Each number is 128 + 32 x the weight over its row's rms, rounded and kept within 0 to 255. Layers, rows and columns count from 0. Numbers have three digits each. The size before them is the row's rms in percent of the matrix's.

# layer 3 MLP down (transposed), 448x224, rms 0.0484, rows 404-447, columns 168-223
100:125147147067139134133209132115189145080076181131108090144107141085149156129182131084141112239138158130128102176109191164063091124151124155106098133114126061156134144124
097:182142139172136120132125144116092158142122142146161146201110186156088089129097136100173181097181190142137187151149124082122160134096096082066134143186143143109141130136
098:146170150125127104123146117117164164106064146162150072111149150167145165181089139120134112147130111124101064119114148130138096149077093092109100173116171144163087105141
102:104138089112145131162152126152030130180114155110146072187016074136094088147145133150115103106170152081068133132091191141016101182140160148122135123144151097096169170112
105:036155141127133115129115104146070097068135144152151139140084116114140172117131142126122160131158115077114165142186100103069186108182138058140134155117158063139139144161
099:143199097116129107145137103090102171101136159119126118097163140101109144093072120103103171106120145112174151117171070161157127122145100164070125098105156117081173118061
107:074086188130140211248125156189103145092068150116144175142185140127100176096086156088158134097165118072112118093149116121166081146121171111138095118155061124140130102155
101:111169098082168148064142100106158108137124154192121175067153122151153096103111140110149134136128108107111104136169140141198158098122098112106146089076081152107117132118
103:142181124155141147165110159130118088195165119103186173130119113187118068127089147129087137086171194165138127137183070133183105050151096165124122132208131117121157106111
094:131107147156087114088130165107085176093108088104106156095119143140118117142092108048124105149153126142153197052155084155171106132122091152096115096133154134112105117152
105:126095100221121098160125080127145110187132161092139099082066121152127088135141137142127167096091135156174171089173076127136146094123144059106083166154098110087087172163
106:087150130164149170175159117154170069089141148039119153127109186183117119102133138029073066104142123151064196118115148102180113123153112144151139159169113103166122130137
101:095157043121179134086126102148129150155106122154114165092118094136163169153104140101118115064124116129174141147154098123112104107218086123132066087154147127135154164155
112:094121118074170162130114129166203140106155076131169053087089187166094137153105061179126160136145162130166140164101109153095135158131157136184139107146139120128206149160
099:138126096157159087135126178111120139124209120094119128096102118113126145165157149111101131098106138136213129127159130152111066127154115139096110131108118170121140154116
102:151133102145140168155093191106074115082164115119131108117106150142126087141103137126136175086155122110112086171117144178147154121151089155170169143108118111143126205159
099:108098130153157159149159120153111120103069157134139089090144166176095080153115205104109117147124151045121114124090087134129139178117109126058111093047095091092098119058
103:120096130122158093106051099068144122078110097148137120087174119134103142093128109136094157162140067158090103163110118128082101110175052140122127178150091101142132149052
108:179136140118153091108168091141088140067200097187123081093085104123096047146126126181103143113123139112180129152115146096126112193113155152137083086147052085122101151166
102:158095134129164121074140123109183142146147082154179096109142139114132146103116107110092167069153087154130118078120073117161136127065120086205133112158154141177127146107
105:137053136132108171148109143131161165106119122169116177053127114158104096119098057162148154021180088062126128132154071115125107094136156075174161126027106080139116143179
099:164188124157176148144178114100090156053140173108137121158186118125091101130138106150165116123094132113160132164120122141101158198103162133154192092102153111065060121140
107:150138128121159116118135127168156180137086156138102163111169110142183130098141104193099177071121161169141128123075164178166090093138152079133143137176118136135183150116
092:138066157185172129109121117108147102171175127087092149129144067102101133134103147146203079122104134130160140066096158095165132165149177133157156123096135080115077113105
096:140159132104103126126142098111125123148110079112154050090082059119081116131168128195146146180120130149232177110118116159134126082064150079078100106166098102061109126120
102:081166132138147096098070127146160105123127110129079151166094175143135093062100218089143152088142180150139109086087144124118128122131132162114186144097163112154091100100
103:108107087151133106084142161102129093148145144144187124086128127083127176175124200094122168080102142135158140159124131163117135188128121180131124194158113176087105159080
106:109129117194078227095177096113121108088122108092098106113185119121134108119088125186116124159122146100170139112093150144112141151089181051119124158149136090108156168134
086:100055093123149118098135153132118181097089140116121143121172203131187177106114117168103142106132132115128084106127120150108136176114109136149135093133125148085159071162
090:135086104135138050118113153118145084128155161098157108037166165181114092078146077128152126148144126147076142150116106070128117121181113134128154168112139155112163163167
095:100191194208138114136113135111107093168095151143104148079093147111127145122135145163104096158113152142125167098176119100185081136165070123109099120124078126141099159136
102:084140100100120110134138106107123100155165190188157134162155134094163115127099128117117176127096190157133179078094137120121233157090194143038141104124113136143137143142
098:127188116150118029140079127163107129134177141109091153207107117109107145122078120108132132136149123155176067181145165103108107147167137131195131139140128116145103131151
105:142150071094156086155139180105126139128187111151066104110112159129154067173137173089116156108140117096110105021124118160104110116125090098103115143147063133063105119111
105:125072131140075102157102119135076124149126152162103157079130155171133057064116099162140088171137087129139092154137100068109156133077126162152124131005141104074199137086
102:119113117098157086141179122103117135182172146183086126156142118178136140101134136101113122073105145139102176155121139094140144110132140156122137177143116150122065139129
084:159135107173139142121115125127118069167138156198112103080078120138150157117127148131190097095106078091128181099157138146163122132162130188119133139131131146096111147128
099:116098145123145177188103108119107090156103155134124062121124163104120072130124110109073132095204099107114136158110151096182158127120087198080143033163062170142135151116
096:145170131093109163135105139113176113137075113161168121163138088118109142183069081111112106146118090141133162173113125138174173117135157086181138124105124170114187140138
101:181147117124116166099136211121166112100089106137081102055145120159078152112142097145123135149100104172152119158097128125123088196140120083144168174118138142034127180131
097:140088131162111142150187179105120161103130091118114133166053111123147127119072124146130179107199136163147150145111103138128118088136150089166098149114170160098076104136
096:127152159104161111105085135175092146106116145121105139133135071089090127148152102162031145150110101104076144130111115181127114124162115164154108186135135141140141159052
095:130085106165172124109098061112140075151126104150151108174130114106141130146089072101105108110209091117100180099113143068152142122087138125159123143145150108156104084097
095:095133137137180127145167062140141159185147137105164204173136140105118098102117121093167166078129103137151084152116133110145091120141237128029165135192122123141136130124
# layer 3 MLP gate, 448x224, rms 0.0559, rows 405-447, columns 168-223
097:061105108147117046137110124109179108153187139119106112034135123108176122125112080146091086159119187182127085138108114103218092150160130168138159158110123152103121144124
102:140103166139168136153104120153112139124130119091135185100104174108160098167172078123159091184146146086160058124102100162136112127148131120191135098142070141100199146073
102:143054101145133163110119092121124193203144112142167150148108120130134071155109156136145129190164119120116084139159174100107167123129127099128107113171124098134149139081
106:102144123151162106102120088157111091110179127118143154154074063168151172145193133140145149148166167116162101136171114142107180139142130126134129132142111092184155150135
092:170110131122149114153076147080202099080146167149186108063167147168099144169131122157166119147089092127128106085107114151181067120134143156144086143175149129105113176153
098:131085164168113141204116159181161110159141101123114139136195100135138146070094155105195131098155133119098138143151148107151125110152139134090118145129137060141106138154
097:174088094110089132132111119177095167097141162081197144122142097105145104152143160131102183223189165098112091101159105059109148127134193155108102161099166092143150177125
097:058144123087151107093117038152132131130096203144178139079118104146106118131142128097109147152172148100140120104146136168142081197093117129162180108126084102110098133115
104:148124154163110135121105155128147138069098094119105174134121129129105131123129082093149142168121104129143237110216144159151101140123106148107088115118150140138118113126
106:155110153119149167064156063152097119118153090106166231155055129108110164107141108099125104163153104144128127158109171178126116136158151122115099107135126112141132092085
099:143108121083120117096104114083145153160122125201125119103174116053125166122127098169175154129099117132192064136154105140170158138093144124111116105073145191116110118085
096:130129203108132126164105150148064076104153169132158148089121122089084095132137114156177158140149140058163048075076154173136109106095176148185103070073179162093097154142
105:128125118165091145166137143140135110128101155147098125124176118107101120164156188108142157072176134180164157035114130119069093119112126140078129147047136146123149153126
098:105147163149117135168166158106177102185121182073110097168147127106056167159142107187160145105134155183148144138094171096115114144181091165169097085128097106142176097122
101:167164133140095087108063191111177160134117125142065115093123125084110094119102080107162205115102140125061141172133144085161115119147075127158150184115099123098133150203
097:069099105154138145109155153171122138135130138190115105124135135155110156141111188088107156190174107097177132145064117151116166112101148123107100103073118082115084214089
093:104162170117102101137167182144110175083114131086146118104151147128132120120157193135148120143100131062126147163121131102113158084111111130140064140106185195075124120168
109:107137161132146163097140113103135158078138083088147124121156114101138116190164096120121137076155128077169065177153134175097063185061195122099097143102073078117115156157
104:151160168131162122110141160096119094148186104137129096104095176103107149142093031160115105130083174069141117192124142141108058158154079132188082146141115118144161096196
100:081167102134184119148123093085079123150103107102136141213130147121128148156150168102127153200110196172126106169104174142149148161148126160105106099201116103097081098069
097:090095189139087171145101154123123110148056105086145145162060104075193138125094189106071183114139171142108112062098124126095125129155094197155126152122134137163158125080
097:149137140107121151187110112118084154145127101070161129162209165149145122126078191123102154148171150126077131183131152137049124147144151060160122154089186122158046132125
103:105212112157129095112118150172138153119129188116111075090142151110155083144145128099128122105125125123087147153128116188091110109043158166151073141116146142146147098113
103:158110079153165105111115138125125132125102159140099119195135110121136148121132153074159091147103083088093090134095127115113120121184092104119138122092174110133150183116
104:132192105122145090116111169155125116129101104155108202167148148147147086069151149125171156089125140190147154111126161122111140153163120179152114128143140143144097082133
104:128161193170092094168130094159141186121114123098119118175179138152142086115159127145097173125152093118102177103125121090133148135087108158123179102044133072128169083139
092:102113091184099207109182054090098122057111082065085105105175092121129110134112125141167106112132156134187147112151147144114102162076180081149096156162155093099142189105
095:144209150128082153142151152162100120160153189144130137173167094128135062172159129113123154142155092142122163172127117123158107084130097177116116127065103184144091119137
093:160092136101178090105119163127183187112123147155138173131174104150080148120097045159167135079157154121126169076208071116145123125215130132108153171118137110124120153194
095:164085058059148145127140115125124133077168131094120075185162112161128108141140100063126140102158124110137117141076100154123159089102200136152135134091143138106136084135
105:136121148136154126148147149092176142097087153169135171158178060135076148124156129080145123165167076149115114135135172101151106161198100112136112173083063121070081083095
100:141044074147122071115136151133101186094097153151176076143128095135129149103105159121124105110099122172130147135182149103151138126148133117100106115158166161118110148078
093:127075203125075152092141111131142091118118168071164185169139142111084156103118096119154115119113151151153135158129142079131181144146144150142140119070138130204102134123
096:153118180129099092183112113155092152128164085113133122125167141097114098092085115127155113164161089123135046124146105060124121125124138146173156126055080106115184189081
107:135150183150125118151086097161177098127113108075118155076058190133079132128114038128116176101064103108074135110096090144123124179048178154129099124075169070145181106103
095:165156119144143162117142131121152112189139162131133094130161101132144170085104121157191181077151093043162122167144150102110101172157107153052157141123111110093097112118
099:133119129124094119082138162129118178123160195145150118136128172095136141136087150140122113111118140164152172184187138108150077120148105127113115137174155038118148131142
101:046146178193117120151098129176150068130125108141124139060114118121108132125114108154216149159118137125140137134125155117076155096151098192100129184098100107142161073152
100:155155178142137104068091133150067142132130143153120174190116131100144072119135142131105053166102127067126141118146204116119162016149130187143163125119121143153075094123
108:147137172108168167075052154098146095106132168181215164059142190138113119158123059185143128153121057157170043194139158143154141176088094139116138088145108129123126102142
099:128150117121120150101164119128127138139092159098110127099130100154134112091167093133057145108165119061154189181060071156168086123179132096143130132114165123147108133090
101:159120095158187182138100145125143080147115123182127106177131109108090115096135082109120144102171139079115191133121070112098182110062119204193103135124122106112156116060
096:105139156099152141147123120070146140142089093159091140140094159134104112159076104108096143165148205128140115102118074116165049115140089178167099215101106134085143114125
# layer 3 MLP up, 448x224, rms 0.0571, rows 405-447, columns 168-223
097:116138132110141202109133109110144113114107126148126148076157100103160174136122137142132065129091068102133091083083112151126100135140146127190162109087118118166121136145
100:142116122158143129125136087113139130098134126148042082076126121125078107137108124133047120147089160178146208141117069186185125103107218238088142152137091173139144137116
107:120084137120158082075132099119126138124134087168219199144143102110126168136131149140139146172157140128179165093165138030122181148139139134252103170129163108127107139092
100:166146200068113091116068098178140108181155174128135108165079105128088134100090065132214167120124111108106104124106171122149149105178116167096172102111148181107093144105
092:145050165121125148112156173149138117151124112092113155149100092148129132186146118137137119157123061154112112134087159093136095134100160104135144183128107138164115106172
105:097109181090132169170144135178121146114120141148089162199102156147140142161094129139076158206106151103067115164073147102155060150121149105171101088127120155095168122116
096:108178088134097148075150086107184108157137158100188134144155064133153077178086115084097177163109136146166130109187093143155106166125099144179153103129244085189127074132
101:151124093142134168137153120108144129130081084167088067104083152075096164090155074155193108103111080083132134128115175094070157232159142114131100151121142145098094164108
111:100165148113106205171099125182085158123169144154154148161165119115136122082154101132116115154129134120092109132139120146103162090139185104155154115119126097106174190086
109:159125137111137125100109102083160143140145092090171124110100137142158124163131081126126140159167108119098189135151183091094105113110120091171091238114100128144153154141
116:104140103169167096097092114063198130144180186137122129106096168111104100125149076162151110093090126143168077149168163129211103124153106080117099149104120139151113093169
101:145170122100180110144139127130124087111111179137135087129084118136165117179132083157128096112171150079145090085135112137108116108133081170150064094084129094103118107087
110:111179144135171109139121201117177157133111145184132098163135151158129171130041110178071116077090133164055146166137113165114170149112110119147164114155127148111098141096
095:110113134116097175133142066148123113136061129144104161139090167129083117070111119108204113125126076100012154122152153110124159118146160099162121165112142107130128144135
098:106146180145067128103143078145211167128122145128107114145144111104126156097090114140109085167098179185144192107150124074101086149120168107100082111127146140107099074143
094:121154150127121081150165071110162158058107121135167077103102137126137121161127115071124109136192127138092154133180140153175059117107121094164120104132150185113146108093
102:080074175129152094058118139113138138094125129113108095082139162144128116108126123137123144193074121129102156153112139091093111086205089102138060156118125128093154133091
106:186152094149119175132132173148148138193092081113084083143128096150133075104137114168109103160014125148099083156107164115149137105147110128102165107176095138115122143095
098:145175141132078127151132155129094123093099141097066138123127125133109065149122156139157117160112197119148129167138149108090099157157133179079099161129133140106148120158
101:100160125148127065138159152130193087119145149137099142104114173169105203101135072162107135127096148149136096127159112135094101138130128131069084164101125159145154108170
096:180063099130085115113077089098167105175116089177136184120092145155139197145137130161085140152190132098209089168194116151177125124142109074169118142109129110142201182058
116:135158126175131157146081142125119086091062172080123074117170106114121147132164080194114203019116111162086158077112141170109138088122163093079148136167100099168185144155
097:125201172142109111141087170114130189132062161172134070124121149141132117144105095057099121115135177189155179164157186134135085142110107121117113097145102138133182163141
098:155124137100133138115120150129112178124163168184133157176128152110180175143183120089142102105163134134050100144109198100109133149156093136168133199140145176240129116114
103:194112165147147194123177109159112108122072118125148090161120107137088153168150069106162112205118114084150125157139129147153107102122080109167094119136112141075147141178
102:114156104141152057117203164146157172123078112121124132148131132088163191090118180076044144118104131158181079164157131107117128151143151163115088148103106131131194110088
115:173158156109109118139126142199129100133101204089174151202138174174158141121136252112147160172187131130148125137118124137053149122079138096164136090105127134122126110104
095:168079119126228129151091097196126124114179124103083133111128104139105128185150074139094097110126107180142189123113071102141130077126124113132080137134126176114093183138
093:120166129128127208139132113136126129130051100134142162174128126056153167177136130119139142111085101140162135126088134183130145127102139128139123105133132134123114117154
097:098107122139198116091084133058181109136143051106102133191114132200145147104144067145092153082123131170123098141153114139141043089113118119072128137131150135098130087146
097:186135196186088178136138135139102159099098078139122127087085138136074115142071126168166105122128080078142086127188122141135047065115099180171092166115130131185119106179
093:123035106123101072180087149175135162092125156141149105111128140139102116122104186116136101140154125154078144128114143162181102128142140083072142023127128157111095151135
103:157112141136157131099104163114159112084162174106114124178098100126094214108097105163161115095107140171145092101196157114152128108214111150129139124127098163116129110086
104:124122143099096163123160125130088124173114138146175093130098129206116116145139144139110114147096157111141162147115162124092171058086111130157119114122155139105124084128
101:111158131091120152104094147140113075083109149116115091109108186116099140140144134150155124192102108110110083167080172203149113142144130138060141099130127105121129113139
090:105155179134176130149155132162122125138124115108131108192195139145128109096173142130100141154176134089115058164078133102088115164092112135128182101133133071187140080140
094:156155121117122118119171118123147169110168125088150180130122081176147179119141113136166145106079164136185121100124118141101069150152155052179133203111201122136142104161
095:127063079100128098100190121150082182115148136121092108076117182145188128154141141136091149136141110112112084112130142123084096173145097114056120147163182068164139092119
099:170116108148143143146097063087156152133157089173154103139149094103154130157112071129143112102180154129156127135133127153156167177136115106191134098145146131121205148149
094:175180119089135069097096112129153101173157120124122118076185130139142156162136132079108046127079144106136123095111113115104161139121110146109132125129123115144132138137
092:140129114154088137112149061121180150152134105120105190075125194149165101099151150088191128064159145172169127107158113083140163117085097132074136067117140136161091108161
096:163157175088124117158096120143109128125107062104115151099138097120150110092147132168174113205052116147155065174068126154130074088134146084138193089120167152123101127158
092:168145062115067139129119152119116080079160126139085092052153118127157118146187131140117092197118112139102153129133138135106150136114073080186096124128124131089084093098